Weights of a small GPT-style language model, trained from scratch on English Wikipedia.
Training: a variant of SOAP for these matrices, 140M tokens, 2141 steps.
Each number is 128 + 32 x the weight over its row's rms, rounded and kept within 0 to 255. Layers, rows and columns count from 0. Numbers have three digits each. The size before them is the row's rms in percent of the matrix's.

# gate: layer 5 MLP gate, 320x128, rms 0.0726, rows 1-7, columns 0-127
# up: layer 5 MLP up, 320x128, rms 0.0724, rows 1-7, columns 0-127
# down: layer 5 MLP down (transposed), 320x128, rms 0.0721, rows 1-7, columns 0-127
gate1 091:105171102126156141146180065156118125191100135123100113198159082157117121131109212110127135162176105167159195119176115128134124115084145113175097146127121097176132189149152165126151160139166119128102156131179189142178141094146157141085129089159073132142129151168198100083138106125073155158161129119111200137124111155111172103098161172122128127154087104145166145116154134176092089096172
up1 090:123094068147116132138097154162109121206150169117089163148094122145168173174097077128090107077126117098117133152095110136143110118159122124142142137105115161179110123109145113093095200147160093128126131180172115101136087049161103197143167127104128141100152113143168082121126093114129137056153139080071089126097061108193147146100079139131131070192130161119149126150078088137090111076125
down1 093:106138124114089115142170141164112138100173088088117191127128155150071164108167114106130081119095163062128153172149079147126101120121148081079179153188101109144093144097116142147108120145095104116100116164157157136158138069130125122128153088151125121083092119040144153114097142083136169067165168111036078086148170130116094195157077167101182168115147090135128150161147127159118138141128
gate2 116:184095168117115126103158145065177113170087136196118138117061092116092149102079198160101143143147108131165165122116142155136166185156187151111149104116166129126094148141113105172159136149161102124152167176097163099137123103115134171134122133185121168047153229161090146138123141154097156117171108113130101136093181117123095154125104157166138121109105089129147149081120096075193093142110
up2 118:185108219067050162142094075068093151142145115122127130117119117147169107156157177139083112157108198112103139127101127086073157126154064124113129129140110152161156133167204085200158167163127119096127094100166152094084117111106102106167071134125167125111106190166113116120117114196114162116117127104144095139103182107104120131146111099178124163168110145141176141100137124137117136128165
down2 111:120125109124129120127095128076183101211130219166103139136170124103111104138074141100114163092130115116126138100102148073139140104172164102129107186133163141107094121110127103213192153105072074171151117112153158148190101153143145108130118134102156070129146150119118083139126062123127162145125160067132045127137135108130155089135079130151147102115101160049145106172132103121098087160101
gate3 106:148176133185076138139150148068114081151140107144115097209166164132174113087112167118112098122145147173137103121092109143074076134161129150126197124138128123102157143126046179094166073140111072140123138114143145193121069129117156152155150143154133120131098164094144118137123117149106070115061125130165089080147153201152106104082176119136106118134115067140101204096127137160099163122117
up3 096:138161156162094107080149102150113100094137116104127106121129078078133150145090122140112174144130098123132159084188141179125109075103120133114161118128117094152143133123123187096169153143151160125122139114144068069125081125181106142170117119145147159123217162127097173093148181192093171218160161157106146158135151081209079117157126132110158070114155081152162130103189125148138152116085
down3 097:103070117089162147090111099160148069115138164128141111084144046092128138154161129119111112156135124125141139122125194104118189121130066177126154103176128137147112188098152084136126145105134106117108081106174176113118147126184020142124135116154137197069144087154093107122132187108117103168167108165125153208096144124150163134151129120139156175098173150192157148157132133105124136116174
gate4 104:148177068175187119107128115102063104156108090113151123174148171145138107085132149093194100139168112117134119160131130132081106116224135112102166082097166108168081116077098097149106111081080057088134187161089119133129099133143184194133129084137062136141188121117129127091188136068158138118097115128114174160109157154104137118153111125100096103148134118150095139147129113152105161128170
up4 103:119126123105181161107188123148121093111120140067136144136107114169129181060180096092104126174153074160170127180132048136111155073152148121184146060131145176157178097160128122103149113150100112141134152046093144119138106095126143160100056134151137121115138115146152126115117118126147156108175148158117125117087088140131152128083060132132088053144109174140135105072068102161164100091102
down4 102:087126139167123145166098142171141134072143132154113110136095099110175166134148175108102101141091169040159156146120180136110135125089110102080151134148166079100115121104109142153121081094103148174160137132085131109127098066089182084130117123151120109141103080118083103193129150135143169130093141164112055127097166174198092102159098062105086064087143128148182077129131086125092141138162
gate5 093:137146116142176069153050079141181122090132157064092120107113160158091155127174135161115142159144140184058126157168153097137078145148090107160091114100111102101087167120164137171163131160118162148126120082188134142083153090107112141091191122152125092051147148178151132095123115126121138143044171183149162129093173126178130075128085107115140173121101086161128124114147133109149148118142
up5 102:184072118150170114154099099116153154152119153183093150142144126174093112165176109098117096141083148058202131149106063119134205110151090145088133144117184177143210128182128111138122207092087105100137132114149135084086085131174140066126145072091184110133135124169109122136182141123145150085164136099129103134041089103126099140130121141117134142121124138126161131091158123126140117130144
down5 092:125149135107132132131179140144106099129163133097142132085165132096123166095045123100125140087196113141127090094103147105095106113113134141114114155219122176092103128121116103113101080155140131127131164160101079116117181166126064133081113130173110134168153112048051171125123092152157065119119121115064127172141090097168153119109092107156114162149134045065104169127126135112129151062108
gate6 104:097132132132139084107184148085191130119075124128095137079170083142115107098135104169121179172179164121133094140184157138121114119123170103124118136157170094076074158109065150119139172170135161121058101137209185151124120183137179107135148124118135121156093144086125125072151080167155174158121056083143143138126161166131071071107171103155108147127121134115184177138128123147148157129123
up6 096:152109115145086077139128120114184111104103142145139100154102161103114178099102086085059121133170116168088163167126149138156117099141065127105169186160119122169101140134200132177076154140174102137151096098046126168113144154171058087070125126113101173084173121154107090127150174121129111062106081147099110111085150113134101114137178189102124130131082125177113111108131123116181115130092
down6 094:164101081101180161156089080196151137128160076108129091110138138161098109151115136165133132155129139146140158125148124096105194173139043144137146177082125137129135111137131101121141138125129086110123134136060059119150180092108150158151102087131110160137163102120138140109097159083077096074105128141121120123150151116182160178139062170154141085157152108087132093100130185084162111075032
gate7 109:102172116164149183110087127122149110113196117122055135159141136104108045113074147086107166087103123087153158144114115137126141160157106094060162165131128107087108141121132101137091098108125102161142185143171125156100137151157197107108114126085156118084125140183099119137115165133071110112103144138165122155070068185076130175163136130162103095180146067090137123140127125153163052160155
up7 103:126100154142122131165112132141094140130130214120155117184168142094115094155084133135129063105188108129088087202141106104108096167158154161170150092087144174088110174158198094149115136108133144129146117107080182121074152123150169114106094114121148131144193118121143082165077163062133138131127178160130173086092118076134140151140167143191168175153122168124107193142119084158112125106137
down7 103:090130114117138106126141119087192127079108085126171100134123150136139093128138127114176163120059135077170158181159104161129134182121086130106075202163119129111123166132099112106139113126083162188202137144128068152093137123076125109133151165128111107145112164162141134161100091124103160139103149118146092137096131116098150064183165150135179124105135094154079122094167201100095131157233